Weights of a small transformer language model.
Size: width 128, MLP 640 squared ReLU, vocabulary 8192.
Architecture: rotary positions, local attention windows, gated attention.
Each number is 50 + 12 x the weight over the matrix's rms, rounded and kept within 0 to 99. Layers, rows and columns count from 0.

# layer 4 MLP up, 640x128, rms 0.32, rows 0-108, columns 64-127
49 51 48 50 51 48 51 51 50 52 49 49 51 51 49 49 48 52 49 49 52 48 50 50 49 51 47 51 49 48 48 51 47 52 50 48 48 49 51 48 50 49 48 48 51 50 50 49 50 50 50 47 50 50 49 49 48 51 54 49 47 51 52 53
52 48 34 62 38 39 43 59 31 30 53 40 48 53 50 51 34 38 36 45 68 58 61 57 68 38 55 49 56 53 47 50 31 53 41 56 67 44 52 69 43 49 34 75 59 38 60 53 27 54 50 53 78 61 35 64 32 37 31 31 33 30 30 42
76 59 42 49 41 53 64 70 47 58 50 54 53 61 46 50 35 51 53 60 58 41 61 47 60 64 47 57 50 64 49 42 67 63 54 45 49 41 44 50 50 45 58 52 52 37 33 51 46 51 54 49 61 45 39 41 56 56 48 60 56 39 47 41
47 66 58 38 40 44 59 47 43 34 52 46 25 55 56 37 31 55 44 54 64 29 40 51 50 68 38 53 45 49 55 50 73 32 55 58 43 56 46 41 26 49 42 49 55 35 39 44 72 47 61 69 48 39 60 60 29 70 60 37 26 48 49 71
35 40 35 60 58 47 52 55 41 46 22 56 43 62 27 47 45 51 33 52 63 44 35 42 35 69 78 65 46 63 54 49 63 54 61 54 39 37 28 61 44 61 48 34 66 44 52 58 55 42 52 50 50 60 44 70 28 59 53 62 63 59 31 28
89 30 46 79 41 68 37 36 65 30 37 51 49 72 84 70 47 68 64 38 54 38 61 52 59 58 39 66 52 51 30 53 20 26 32 48 45 43 58 93 66 65 42 35 41 27 50 59 55 40 47 43 60 43 44 54 58 33 62 44 61 40 90 65
53 20 48 63 44 50 46 49 51 45 67 55 48 60 32 68 34 39 54 46 41 54 43 37 55 48 50 36 60 54 42 41 54 52 46 44 57 43 32 30 66 62 64 60 58 66 61 40 42 45 51 56 53 59 57 57 44 48 48 43 43 58 62 53
44 59 51 59 49 48 50 63 57 20 29 76 43 41 37 37 52 65 70 38 58 33 50 57 51 43 84 58 38 70 45 32 54 38 53 56 34 53 69 76 47 42 49 33 24 40 54 70 56 33 61 60 46 52 36 63 46 64 57 47 42 40 55 44
52 46 46 59 42 69 50 57 24 54 72 47 47 41 47 45 40 41 66 45 91 48 34 52 43 36 51 44 23 36 62 53 58 34 62 50 53 39 68 39 63 37 53 57 48 33 52 38 43 57 50 37 53 61 60 43 48 56 49 70 47 68 60 31
62 40 47 45 51 32 56 73 62 48 42 47 29 68 67 67 34 50 47 53 53 53 56 41 69 47 32 62 85 57 58 42 15 15 51 27 32 51 40 65 60 72 52 46 39 46 36 38 61 30 76 59 36 43 47 57 51 35 71 28 41 63 25 75
50 31 31 42 35 45 68 65 44 32 38 68 42 48 42 38 36 40 47 48 51 12 31 40 51 68 49 43 78 57 23 60 38 44 68 52 54 38 47 45 42 56 47 46 27 49 50 32 43 71 26 42 39 43 48 51 65 44 40 71 19 49 71 51
40 29 44 49 60 49 44 57 45 64 59 49 63 48 52 56 53 34 47 39 57 39 53 29 52 53 60 66 51 55 55 54 43 44 61 51 53 50 47 47 52 46 46 52 53 45 72 35 62 46 48 55 52 55 38 59 50 38 47 53 47 58 50 46
42 68 40 38 58 32 55 48 57 60 40 62 49 51 49 39 50 63 55 59 56 59 53 58 57 70 65 44 72 44 56 52 63 35 50 55 37 66 46 44 42 48 54 42 51 63 52 30 60 54 56 38 33 54 52 55 47 39 63 55 48 63 53 46
33 68 50 42 31 51 47 62 37 29 48 52 26 49 63 48 37 50 73 53 36 63 36 66 44 29 43 36 43 40 65 47 63 62 60 45 51 40 74 65 50 82 28 58 68 51 57 77 43 38 69 58 51 28 52 26 62 57 47 64 56 36 71 41
50 49 47 48 49 48 51 53 50 52 49 49 48 50 49 53 49 56 50 50 50 49 48 51 50 49 52 49 48 51 50 51 50 50 50 52 50 45 51 54 50 48 52 45 49 49 49 51 51 50 49 51 52 50 48 49 51 47 50 51 53 51 49 48
74 42 48 73 23 28 60 60 29 48 54 53 40 53 63 54 20 33 38 55 47 44 58 55 76 43 55 42 90 70 44 18 32 61 54 61 46 41 26 44 34 71 46 38 54 45 46 49 45 70 38 54 49 39 62 35 60 47 43 23 58 46 39 48
48 44 23 44 57 47 14 54 39 49 53 53 59 45 62 65 35 57 65 56 50 58 44 63 47 28 48 39 56 39 69 22 76 56 58 62 46 47 68 46 55 52 64 33 61 54 46 53 64 65 58 70 36 55 65 44 62 46 61 54 35 42 49 41
70 55 22 26 33 64 58 68 61 16 27 84 10 72 28 45 55 49 39 79 53 37 59 33 71 62 50 18 81 39 73 55 25 58 55 58 40 32 67 52 60 26 56 56 40 39 50 45 70 47 43 73 47 24 45 58 86 74 57 47 65 50 52 59
43 49 39 29 56 28 55 64 43 20 50 63 55 62 43 56 37 60 45 26 79 16 57 33 72 42 58 55 30 55 60 45 74 39 57 42 42 45 56 53 27 58 60 36 54 39 55 55 35 71 32 65 48 38 38 64 44 38 69 65 71 65 56 24
46 36 49 70 63 54 42 57 13 36 49 59 71 40 67 50 53 57 55 39 45 37 46 34 46 45 32 65 36 59 62 58 56 49 55 58 54 54 58 38 58 39 45 33 67 53 39 53 44 60 44 42 54 64 36 57 74 59 36 48 65 41 64 50
32 41 45 51 70 51 34 69 50 41 59 51 51 47 55 27 37 56 47 29 46 36 53 62 67 47 53 41 66 75 50 32 27 38 52 59 49 52 32 58 40 55 57 36 61 49 25 52 61 51 53 45 45 46 55 51 50 54 55 66 40 52 70 59
73 35 26 39 38 50 62 49 40 67 42 44 71 61 45 51 37 47 22 38 50 56 58 61 58 54 57 46 37 50 51 30 50 54 55 45 54 34 59 50 53 57 60 38 44 34 57 59 53 47 44 59 60 28 44 45 54 35 55 73 76 58 54 46
67 51 47 61 73 54 53 53 46 43 51 61 55 68 33 48 49 60 52 26 52 70 37 43 67 62 42 51 56 65 60 69 67 34 40 55 27 50 55 57 46 31 60 79 52 45 35 58 53 41 23 42 56 47 58 64 58 52 30 42 57 52 57 52
47 41 47 69 33 34 66 46 50 54 68 42 57 57 51 54 45 60 40 47 51 53 35 47 48 64 44 46 59 37 30 50 48 67 28 46 40 57 55 49 43 50 54 52 53 79 51 34 70 33 35 47 54 63 44 33 63 66 38 66 62 50 51 55
69 34 56 36 63 49 42 59 30 47 51 47 45 50 53 52 46 39 55 62 51 37 17 43 40 51 62 22 18 40 44 68 65 63 41 48 44 45 72 60 49 39 24 49 76 60 57 57 61 58 53 56 51 61 71 49 56 61 57 45 45 42 39 40
71 34 41 48 39 30 72 53 52 59 65 54 41 42 57 41 56 47 48 51 31 52 70 57 48 71 52 48 40 53 39 67 37 50 61 72 48 45 51 42 71 52 60 38 57 34 44 44 28 44 51 42 41 39 52 47 44 44 55 53 39 70 34 47
75 64 48 43 35 63 69 54 51 13 33 34 36 68 47 47 55 45 08 57 59 44 35 61 61 39 49 63 66 41 45 46 64 37 73 36 23 52 51 49 51 44 46 37 48 71 32 79 45 54 46 66 35 99 47 51 52 78 59 36 61 57 57 62
52 67 66 37 70 36 45 66 56 32 41 61 57 43 52 74 38 39 44 57 64 40 57 53 72 48 52 49 68 42 83 19 92 30 45 56 33 37 11 54 56 48 44 41 49 53 53 73 36 28 65 48 47 55 52 54 33 73 55 58 60 53 51 44
35 55 40 34 47 46 47 38 57 54 56 56 45 63 56 51 50 35 48 64 34 51 52 60 40 49 54 54 46 60 75 48 60 51 57 49 36 57 41 68 35 47 53 35 60 42 66 52 52 41 61 63 45 66 52 58 51 36 46 57 60 55 49 58
47 53 33 37 42 65 46 47 54 35 62 40 56 63 57 56 41 69 76 51 51 63 54 56 52 59 53 48 63 75 47 62 63 61 59 35 46 38 38 47 44 58 41 40 16 46 47 51 76 55 38 54 55 51 58 41 67 63 82 41 43 49 53 42
40 30 46 39 39 37 70 49 49 27 25 61 29 44 34 47 38 34 28 39 89 59 47 48 48 55 52 47 72 40 58 46 57 63 47 50 66 38 39 52 85 55 84 31 48 46 48 46 24 56 44 54 69 48 64 44 57 49 57 43 44 39 48 44
54 47 53 58 53 59 59 46 24 62 57 34 65 50 65 22 38 53 18 47 59 70 69 48 63 52 58 55 43 68 44 46 18 67 53 49 35 33 74 45 45 58 44 45 61 33 69 40 27 40 45 32 70 14 58 76 59 63 47 41 45 50 66 40
46 40 45 53 37 29 64 67 57 48 36 50 43 46 30 39 43 55 51 34 29 70 54 64 40 31 36 39 55 60 71 47 48 16 25 25 36 49 73 48 72 47 31 48 33 27 48 48 64 42 56 53 49 49 45 45 55 38 43 09 60 46 21 56
46 79 48 40 55 52 58 52 53 67 42 48 46 26 46 54 59 62 60 66 35 60 59 47 73 53 40 44 57 59 43 58 55 57 68 54 40 39 45 52 51 66 58 48 42 51 50 60 64 38 58 71 47 44 50 49 49 69 63 39 63 50 55 45
41 49 46 72 44 40 59 69 33 31 38 68 51 37 53 39 54 57 55 69 63 45 57 47 58 61 71 44 58 58 58 29 47 51 52 64 52 44 49 45 43 39 54 56 42 44 45 52 44 45 41 59 62 67 52 45 23 36 56 78 48 59 36 27
58 38 51 59 39 40 49 57 54 35 55 34 35 46 44 53 43 47 41 36 49 59 40 57 50 63 39 50 66 54 28 67 48 53 40 44 57 33 54 44 34 71 38 31 39 52 67 67 52 52 36 61 57 43 50 52 62 55 57 42 54 44 37 60
21 60 59 59 39 52 53 50 46 63 67 38 23 52 61 76 43 64 46 46 29 76 51 37 43 42 44 50 52 79 77 46 50 05 49 34 31 47 36 46 54 62 56 46 60 46 54 55 61 33 44 59 45 58 30 48 54 22 38 54 53 44 58 50
44 46 48 31 50 46 35 55 37 58 43 58 29 62 39 57 43 54 38 59 45 61 50 51 52 51 29 48 47 47 68 49 58 36 39 47 41 46 66 50 56 56 49 36 63 47 48 63 57 42 61 51 51 39 58 62 63 36 40 40 50 50 36 56
47 55 58 61 58 39 61 44 26 36 57 68 45 40 48 62 62 46 60 43 34 51 56 46 84 61 42 45 58 60 56 76 52 47 54 47 51 45 53 51 78 27 58 36 39 62 44 54 38 47 48 44 42 60 47 82 71 59 51 39 68 57 62 48
55 38 40 63 44 31 54 69 32 64 27 41 73 52 40 77 46 38 43 27 29 76 45 64 40 44 67 70 44 49 61 44 50 64 50 64 49 65 53 43 82 60 71 32 47 34 35 49 38 48 49 45 54 59 34 65 77 45 74 64 52 50 39 56
68 56 41 67 42 49 00 51 59 50 46 86 54 63 76 55 54 37 63 43 47 62 44 46 46 71 55 48 69 60 22 29 34 30 54 46 53 28 58 71 43 69 20 71 42 62 40 49 49 23 45 54 67 52 55 23 64 49 47 69 35 72 34 38
49 52 50 58 50 53 52 52 54 48 51 48 51 55 51 51 51 51 49 49 49 51 52 49 52 49 51 50 49 49 47 48 49 47 50 51 51 49 53 48 49 49 49 55 52 52 52 49 51 53 49 51 53 48 52 50 47 51 50 47 55 52 51 45
53 54 55 51 56 22 50 53 48 37 49 51 58 36 57 47 35 75 49 77 35 29 39 48 62 41 54 40 52 50 44 52 81 37 65 37 57 48 37 56 65 42 42 59 42 58 56 50 29 48 32 39 62 57 50 46 55 60 54 77 22 53 64 82
45 66 42 56 38 60 43 42 61 52 48 71 52 59 66 42 48 51 60 48 28 69 36 48 57 69 51 50 61 42 50 51 60 55 46 43 47 42 57 61 59 33 23 54 55 77 64 30 46 56 63 55 46 60 42 43 31 58 60 32 28 46 43 73
66 36 30 54 37 53 44 60 67 55 38 64 70 42 45 38 59 46 41 45 62 40 40 52 61 43 56 64 49 37 51 50 43 63 62 54 68 60 35 39 47 45 38 69 59 54 44 46 63 54 54 49 26 39 50 51 56 61 48 68 52 42 58 60
42 28 37 56 34 49 49 57 44 70 54 49 49 65 62 47 46 56 54 46 39 48 45 49 67 67 50 44 37 43 50 65 49 55 58 33 35 50 27 55 31 35 42 40 25 56 71 51 47 41 52 41 37 23 67 52 73 71 69 34 55 42 54 60
68 55 44 33 52 52 68 51 42 43 54 42 39 45 55 55 71 52 64 51 54 40 55 30 53 34 47 60 65 46 42 41 58 47 48 72 54 37 38 52 61 59 42 57 24 39 24 56 37 43 25 56 52 55 48 60 70 70 61 24 65 53 49 37
72 38 60 35 76 62 42 59 51 34 63 47 48 57 55 46 72 53 75 30 52 67 46 41 66 25 54 36 46 45 46 44 30 31 47 23 65 56 45 71 57 59 37 76 48 49 38 25 44 62 59 58 63 41 46 64 34 56 40 25 54 32 33 75
48 36 55 26 44 56 30 53 49 36 60 43 67 44 40 63 51 76 51 36 57 58 38 51 60 43 31 14 45 59 35 53 43 57 58 33 37 45 36 50 59 57 71 55 48 74 68 38 34 40 57 47 47 61 59 44 59 44 48 55 23 75 70 54
44 41 25 47 60 52 74 56 42 42 42 42 32 31 35 51 28 47 38 31 65 35 28 40 84 34 93 40 23 69 65 49 22 28 70 60 72 56 27 50 57 35 69 31 45 44 53 24 61 43 28 73 31 55 47 47 54 30 47 52 13 82 29 32
32 51 34 49 50 54 48 47 26 46 53 57 31 32 48 53 48 60 55 49 42 39 59 47 70 42 46 56 62 56 34 66 43 39 48 41 65 48 42 59 52 68 56 60 33 39 51 43 30 55 31 48 51 55 53 54 46 48 48 60 45 54 55 56
43 41 33 70 55 60 71 51 73 69 56 59 73 30 22 23 54 47 99 60 59 46 45 45 33 62 58 78 30 68 34 46 69 52 35 53 47 53 51 53 59 38 50 48 69 30 74 70 55 35 62 43 51 49 50 62 57 32 42 91 64 40 44 50
64 64 31 42 65 62 48 48 60 37 58 41 66 55 75 64 36 44 57 33 35 63 57 51 61 34 60 45 39 38 62 44 47 34 42 45 45 56 54 65 61 39 42 53 49 41 50 53 77 61 69 70 57 40 57 55 46 71 55 34 32 34 67 45
55 61 30 55 41 54 40 45 49 56 66 60 53 41 50 59 58 44 59 62 48 41 34 47 64 44 56 35 42 55 49 64 55 47 41 46 46 62 53 37 52 55 39 57 48 45 48 50 67 55 47 61 43 24 53 63 63 48 53 53 52 47 53 45
73 21 59 39 72 65 41 34 61 70 52 61 48 52 68 51 58 55 66 53 64 60 43 32 28 36 43 48 69 48 46 63 54 71 45 44 30 43 57 55 52 26 19 46 60 39 22 45 33 36 46 70 57 41 46 22 66 35 49 17 49 53 59 30
57 35 37 71 41 48 64 53 48 50 55 50 44 43 49 67 44 48 68 51 58 41 41 45 46 57 48 70 60 38 53 46 43 47 47 57 43 57 45 55 53 55 53 65 50 33 29 55 31 53 31 31 55 60 62 33 57 47 32 53 48 55 64 72
46 68 46 29 31 58 51 62 59 60 66 58 41 59 31 52 56 39 22 51 29 61 68 38 53 53 38 68 32 56 49 47 52 60 68 28 34 38 21 47 48 28 40 28 78 47 74 66 44 52 66 43 47 46 62 33 24 72 55 61 43 56 57 46
68 54 59 56 41 51 51 53 49 57 40 50 56 48 57 72 49 40 47 51 51 47 42 36 48 42 43 39 46 68 47 36 47 39 55 45 52 40 36 66 61 51 39 71 69 42 57 50 57 43 45 49 64 49 62 56 50 50 49 32 47 65 67 36
60 49 41 43 71 48 41 38 40 57 39 60 58 54 50 36 50 32 44 38 56 48 38 50 50 61 47 37 24 57 28 42 79 57 56 52 68 76 54 38 58 66 63 40 56 33 41 75 48 60 35 61 53 49 50 15 54 65 47 55 48 52 51 55
55 35 42 50 38 35 53 62 51 73 56 57 44 43 34 42 47 58 35 27 76 33 36 37 38 42 28 40 55 45 50 53 36 43 47 61 95 27 12 29 45 47 55 37 42 69 42 63 41 47 62 51 51 41 51 70 56 62 28 51 79 49 52 75
52 65 45 66 40 31 57 66 42 56 56 41 40 62 53 53 40 43 37 30 64 56 63 58 49 26 62 77 63 74 66 50 74 62 57 53 32 42 51 39 52 66 61 56 51 37 45 46 27 52 47 44 53 47 46 52 52 38 69 66 43 52 70 32
46 50 41 70 65 33 66 58 59 35 38 83 15 18 24 23 76 49 45 46 54 34 30 41 57 88 45 72 56 43 68 46 38 33 62 70 73 30 50 41 30 46 76 29 50 41 25 36 68 34 27 54 54 51 52 42 22 62 58 61 54 40 85 44
59 59 43 69 60 53 47 47 60 53 40 38 41 65 44 49 44 63 63 34 41 49 37 42 68 60 55 64 64 41 59 49 47 52 53 39 54 29 54 49 44 34 44 52 47 47 58 35 61 51 55 55 55 44 52 35 51 49 70 51 55 49 47 37
57 34 39 62 36 44 47 52 38 61 49 47 39 66 63 39 54 34 50 49 51 57 45 44 33 65 43 47 37 70 59 49 61 64 45 63 34 47 64 56 68 42 39 43 49 40 47 17 44 72 42 54 35 54 67 60 43 49 47 47 54 62 53 71
39 48 58 71 33 43 72 69 46 28 52 66 41 31 50 43 36 67 53 52 61 60 26 44 43 77 40 57 57 50 71 56 54 62 40 15 50 49 57 58 54 43 50 36 72 68 32 44 37 39 35 56 59 58 43 71 72 44 44 58 60 20 56 57
29 38 46 36 50 47 51 45 56 62 26 54 55 44 31 14 71 52 55 60 45 55 43 46 38 45 48 32 40 56 67 50 42 56 49 53 38 39 52 73 71 37 50 52 46 48 51 54 80 31 35 57 51 71 73 34 66 56 45 50 39 55 63 33
40 52 53 65 79 43 68 57 47 44 42 85 59 58 45 29 53 62 35 46 58 14 43 46 47 47 81 66 27 42 68 47 64 65 26 60 65 36 42 54 61 77 55 49 46 44 35 64 46 33 58 38 74 42 44 54 40 65 68 85 66 71 65 71
64 48 40 55 53 36 32 56 39 57 24 46 55 40 34 64 48 62 35 17 69 60 47 61 52 43 67 45 52 62 32 39 51 45 49 71 38 55 68 31 53 48 43 55 34 50 52 55 49 39 46 41 37 26 66 58 74 64 60 44 26 34 49 60
42 64 56 57 36 62 58 68 42 71 52 59 30 52 54 58 54 29 48 53 54 34 70 37 64 51 48 41 48 71 55 34 36 42 38 31 60 61 57 40 47 51 72 62 68 64 37 48 42 47 41 56 56 50 28 63 49 55 72 53 56 22 58 52
31 43 42 61 42 37 49 64 47 57 63 48 51 40 45 49 45 37 53 49 50 48 62 49 49 56 70 54 43 64 55 36 36 48 50 46 41 49 38 52 50 54 56 49 65 63 59 35 41 50 64 60 38 54 37 60 55 35 59 56 41 50 42 57
87 43 27 61 41 43 46 60 61 62 52 33 32 43 63 47 36 55 78 25 24 35 52 51 61 40 57 37 84 42 63 40 69 44 57 43 29 65 55 68 60 60 43 50 44 38 62 49 24 30 50 71 55 36 53 42 34 37 39 38 49 37 37 49
52 39 58 43 42 28 43 52 25 52 24 45 57 54 54 57 33 44 57 50 40 50 36 38 43 54 71 41 40 47 42 25 46 63 67 46 71 57 41 57 61 64 56 50 27 46 58 58 43 39 36 35 34 68 41 52 68 49 41 46 53 38 49 35
49 38 41 39 56 52 57 53 46 44 42 67 50 44 37 75 51 64 67 53 58 54 49 39 46 41 43 42 43 36 68 38 38 62 51 47 47 34 57 47 59 66 43 36 79 52 43 56 47 43 57 44 52 62 43 49 60 50 28 59 39 34 31 39
86 62 43 49 21 62 42 70 52 17 67 34 47 52 60 60 63 59 48 46 31 64 28 39 43 67 18 41 34 61 56 36 44 47 58 32 58 36 59 78 60 47 60 41 36 23 50 47 43 47 53 54 44 22 94 55 48 53 38 31 37 56 37 60
45 61 46 48 37 29 75 62 39 63 77 73 53 53 67 34 50 57 52 46 45 57 26 52 53 23 38 51 49 30 38 69 67 80 56 59 74 43 27 44 40 54 65 37 45 37 80 26 39 43 41 34 62 30 40 52 59 44 63 42 37 53 75 46
74 25 31 34 47 25 55 47 62 29 53 55 42 47 42 52 49 55 52 60 48 40 41 53 62 46 28 29 51 78 47 54 46 46 48 51 72 37 18 44 64 42 50 44 50 44 57 57 64 45 57 62 67 36 48 42 45 44 58 37 65 55 42 50
48 41 35 57 67 47 56 30 52 57 54 64 43 51 56 55 61 47 53 47 50 52 55 54 43 46 49 43 37 52 46 47 38 67 48 64 71 59 57 74 53 34 46 46 36 35 45 36 62 20 40 60 64 58 39 33 56 54 61 41 45 59 24 40
52 53 50 36 69 25 44 56 18 52 26 54 46 35 56 74 68 51 61 41 64 62 49 37 35 59 61 54 53 46 47 63 65 59 62 73 69 47 19 41 51 63 50 37 36 51 32 60 62 26 27 63 49 57 57 62 45 40 53 49 63 75 40 30
58 42 53 45 53 63 63 50 56 49 44 48 41 63 45 36 45 43 34 43 51 48 45 52 49 55 62 47 40 25 48 50 48 42 48 30 59 46 40 50 38 49 60 57 47 35 48 39 39 45 52 44 44 45 58 28 40 67 59 59 52 53 44 44
53 50 39 47 44 53 52 56 52 66 50 50 41 58 61 51 57 50 44 32 46 46 54 57 44 34 57 41 53 53 45 44 45 52 59 43 55 55 46 43 67 54 49 44 55 54 50 60 48 60 63 60 52 48 51 60 61 48 46 40 57 58 53 54
62 55 52 36 64 50 47 48 45 40 59 51 37 53 40 51 48 64 19 39 32 48 41 42 46 58 49 36 37 71 52 49 46 54 46 57 73 56 65 36 60 37 34 63 57 45 24 45 42 41 52 65 58 32 52 55 42 38 50 53 47 49 69 38
59 53 40 64 44 50 60 57 42 47 48 55 50 52 49 58 47 57 49 48 66 38 51 63 55 58 50 67 56 50 49 62 55 38 35 43 48 57 42 51 50 52 50 32 44 56 51 78 55 48 67 47 46 51 68 50 68 52 61 59 73 52 62 62
49 47 39 38 42 72 53 56 56 63 38 60 52 56 65 69 40 42 62 40 48 41 59 58 56 73 55 41 66 70 60 44 47 43 55 58 50 55 50 52 43 51 16 47 26 50 62 58 60 45 49 56 55 41 28 57 45 53 67 46 46 39 49 43
66 47 32 79 56 34 67 64 51 57 39 47 57 65 55 59 55 54 26 15 25 48 58 50 49 58 61 68 52 47 56 58 58 52 46 41 38 51 50 47 61 52 54 58 76 53 55 54 64 51 38 49 45 61 44 36 68 43 50 51 48 70 63 52
39 67 49 56 43 57 51 50 49 55 58 26 54 60 63 59 55 57 54 55 44 62 38 33 53 58 36 38 46 39 39 49 42 46 42 57 47 58 61 68 57 40 44 49 43 51 47 52 53 54 51 54 46 65 46 54 36 56 46 56 52 51 41 56
54 48 53 50 25 67 39 63 53 60 49 70 39 43 54 41 60 55 54 74 56 66 61 32 60 73 54 70 27 70 38 62 70 49 16 19 19 63 56 45 54 24 61 43 95 28 55 49 48 58 62 35 54 67 68 42 73 84 42 61 75 43 73 45
55 64 47 45 51 41 52 47 49 47 57 51 54 49 55 53 51 41 50 46 48 46 41 51 41 53 51 49 47 58 52 50 43 59 43 55 54 48 46 43 56 49 55 45 47 52 58 49 50 49 46 62 39 52 57 46 47 50 50 50 58 55 51 48
34 62 61 50 39 51 49 69 32 59 50 53 27 46 37 51 47 40 62 48 37 41 38 48 42 36 70 68 64 55 76 43 67 59 54 37 36 47 75 40 65 49 44 42 59 60 38 18 50 51 57 25 51 50 32 57 59 37 51 59 40 50 63 61
48 44 36 65 41 53 43 68 35 35 49 64 67 48 63 33 52 50 64 36 53 36 45 65 45 57 35 46 50 48 52 68 60 47 40 54 59 57 70 39 85 48 35 49 46 49 56 54 43 47 40 59 63 62 50 45 50 45 49 47 59 35 61 41
80 36 43 42 54 53 58 52 33 41 46 19 49 65 61 53 33 70 64 55 38 39 52 54 60 59 33 81 44 46 57 45 35 28 66 48 38 51 58 42 43 47 72 55 54 31 60 59 64 35 27 54 65 37 49 58 49 47 66 57 62 59 40 50
40 70 41 59 64 43 62 78 61 58 15 58 29 64 63 35 61 71 38 66 50 66 45 47 46 63 34 50 53 56 67 50 74 44 39 58 45 54 36 31 43 51 32 25 49 53 45 28 67 40 35 49 33 42 64 41 52 60 38 52 58 33 61 57
80 43 42 55 57 49 52 51 31 28 52 51 45 63 56 70 46 59 58 33 32 58 44 19 57 49 60 58 54 61 65 53 42 51 52 43 70 64 52 58 35 59 52 71 41 55 42 48 28 65 36 31 85 27 51 74 41 52 46 27 67 45 62 61
46 55 44 73 63 41 55 63 67 22 39 71 70 60 44 61 51 45 36 21 57 56 42 42 60 62 61 49 36 50 59 59 59 44 43 49 55 52 40 54 69 21 36 46 56 35 63 31 50 77 43 58 41 73 49 67 55 57 41 43 55 65 52 58
31 57 39 53 40 62 38 66 64 55 40 61 71 68 34 42 71 51 43 42 41 55 51 54 71 72 57 61 55 72 48 63 32 37 46 56 43 50 48 58 40 45 60 44 55 37 36 58 43 45 39 70 54 64 67 26 56 45 56 64 47 62 56 30
69 39 33 61 73 34 62 64 40 69 49 64 41 49 48 66 56 40 45 34 56 43 54 49 53 35 65 50 62 60 49 52 59 27 32 71 61 57 53 29 53 48 36 45 52 33 45 53 28 35 51 61 58 41 55 46 64 47 49 30 52 56 63 30
55 62 50 43 64 70 44 59 41 60 55 35 54 52 59 57 59 46 47 54 46 48 68 35 60 45 45 39 54 55 59 49 39 69 72 54 54 62 55 43 49 47 38 49 46 42 51 65 55 55 57 68 52 46 52 47 45 56 46 44 56 64 52 48
56 37 56 47 41 42 46 37 47 36 54 27 60 48 66 35 57 46 38 39 57 69 47 42 62 43 68 47 35 56 71 59 37 60 47 26 55 50 57 65 71 48 12 57 64 55 40 45 51 45 56 49 62 27 25 33 78 51 51 39 35 60 49 29
76 46 29 65 51 67 28 63 23 54 71 33 47 34 34 60 21 57 38 49 69 32 54 45 50 60 47 71 45 53 73 41 64 52 43 54 37 37 69 35 58 37 72 25 64 43 59 57 50 48 45 46 55 57 24 72 34 58 62 53 44 50 60 30
48 48 39 42 65 51 54 61 58 48 69 38 64 57 41 36 55 58 36 38 55 46 52 69 56 38 50 59 30 46 61 51 35 57 57 67 63 63 65 58 54 42 45 57 62 47 61 35 43 42 54 34 54 46 61 47 53 52 60 36 70 47 55 26
33 69 62 37 53 26 44 52 48 50 47 46 54 54 63 81 27 55 38 61 46 43 43 54 55 51 27 67 56 35 50 43 71 28 10 55 57 44 47 65 48 70 71 31 66 78 50 34 75 32 50 44 49 97 48 44 67 42 58 44 50 45 37 25
59 49 46 66 44 34 59 46 72 48 51 55 54 60 61 49 40 49 60 29 43 49 41 30 57 47 51 57 69 36 63 26 59 52 53 45 60 55 52 79 47 49 64 45 45 48 64 49 52 54 56 51 85 59 50 43 32 49 58 53 42 52 33 54
53 42 50 47 44 53 53 34 66 44 71 30 42 65 19 31 51 87 23 48 75 45 50 32 66 57 26 76 38 57 50 56 42 32 42 41 32 40 41 61 51 40 69 47 54 42 72 66 49 40 60 38 51 45 50 66 45 50 40 50 33 50 55 33
31 17 47 53 72 41 45 68 61 62 64 69 37 65 62 28 67 38 84 49 24 56 42 60 35 80 59 38 42 52 50 46 33 60 79 52 43 33 47 43 65 59 47 45 29 40 51 62 50 56 33 24 27 62 65 38 60 36 47 70 60 56 56 64
69 57 58 71 20 71 50 57 40 36 61 46 39 50 67 41 31 43 56 60 41 55 31 41 62 49 21 40 60 48 57 30 70 60 39 30 61 52 55 45 38 40 69 49 71 73 55 54 34 43 49 45 56 51 50 20 73 44 36 71 59 34 50 59
56 31 61 30 41 48 51 65 66 47 87 37 60 56 43 47 64 36 58 56 51 47 23 30 38 67 53 60 60 57 20 83 47 46 54 60 48 64 16 48 45 58 47 51 33 43 66 29 46 28 63 23 70 27 31 57 59 80 60 25 67 47 55 62
38 46 45 44 41 45 25 56 52 56 64 60 56 69 42 39 42 41 57 59 50 20 28 58 79 60 46 52 45 39 52 44 59 51 45 56 50 50 79 63 20 54 52 55 30 63 52 66 37 42 40 51 56 38 45 51 46 66 39 39 53 62 36 60
45 56 42 51 48 39 53 54 53 46 61 53 60 66 46 36 52 53 48 45 56 34 58 49 38 67 37 50 59 42 57 52 66 55 42 59 28 56 61 56 46 49 47 53 42 54 42 58 43 51 52 48 48 34 48 52 47 40 67 58 41 53 30 54
62 31 50 72 53 49 86 59 41 50 49 64 57 51 53 27 67 59 19 30 66 75 26 20 53 47 42 68 53 69 48 25 50 38 61 43 74 48 54 28 50 66 35 48 53 40 54 47 31 57 65 44 42 62 56 27 31 45 29 41 35 45 41 46
59 16 56 41 33 58 48 60 41 44 36 56 26 50 28 51 32 53 54 41 43 45 41 49 58 48 42 61 60 41 57 49 54 47 56 28 64 42 39 77 42 36 46 65 56 38 45 47 54 46 26 61 65 67 49 48 41 38 59 54 49 59 52 51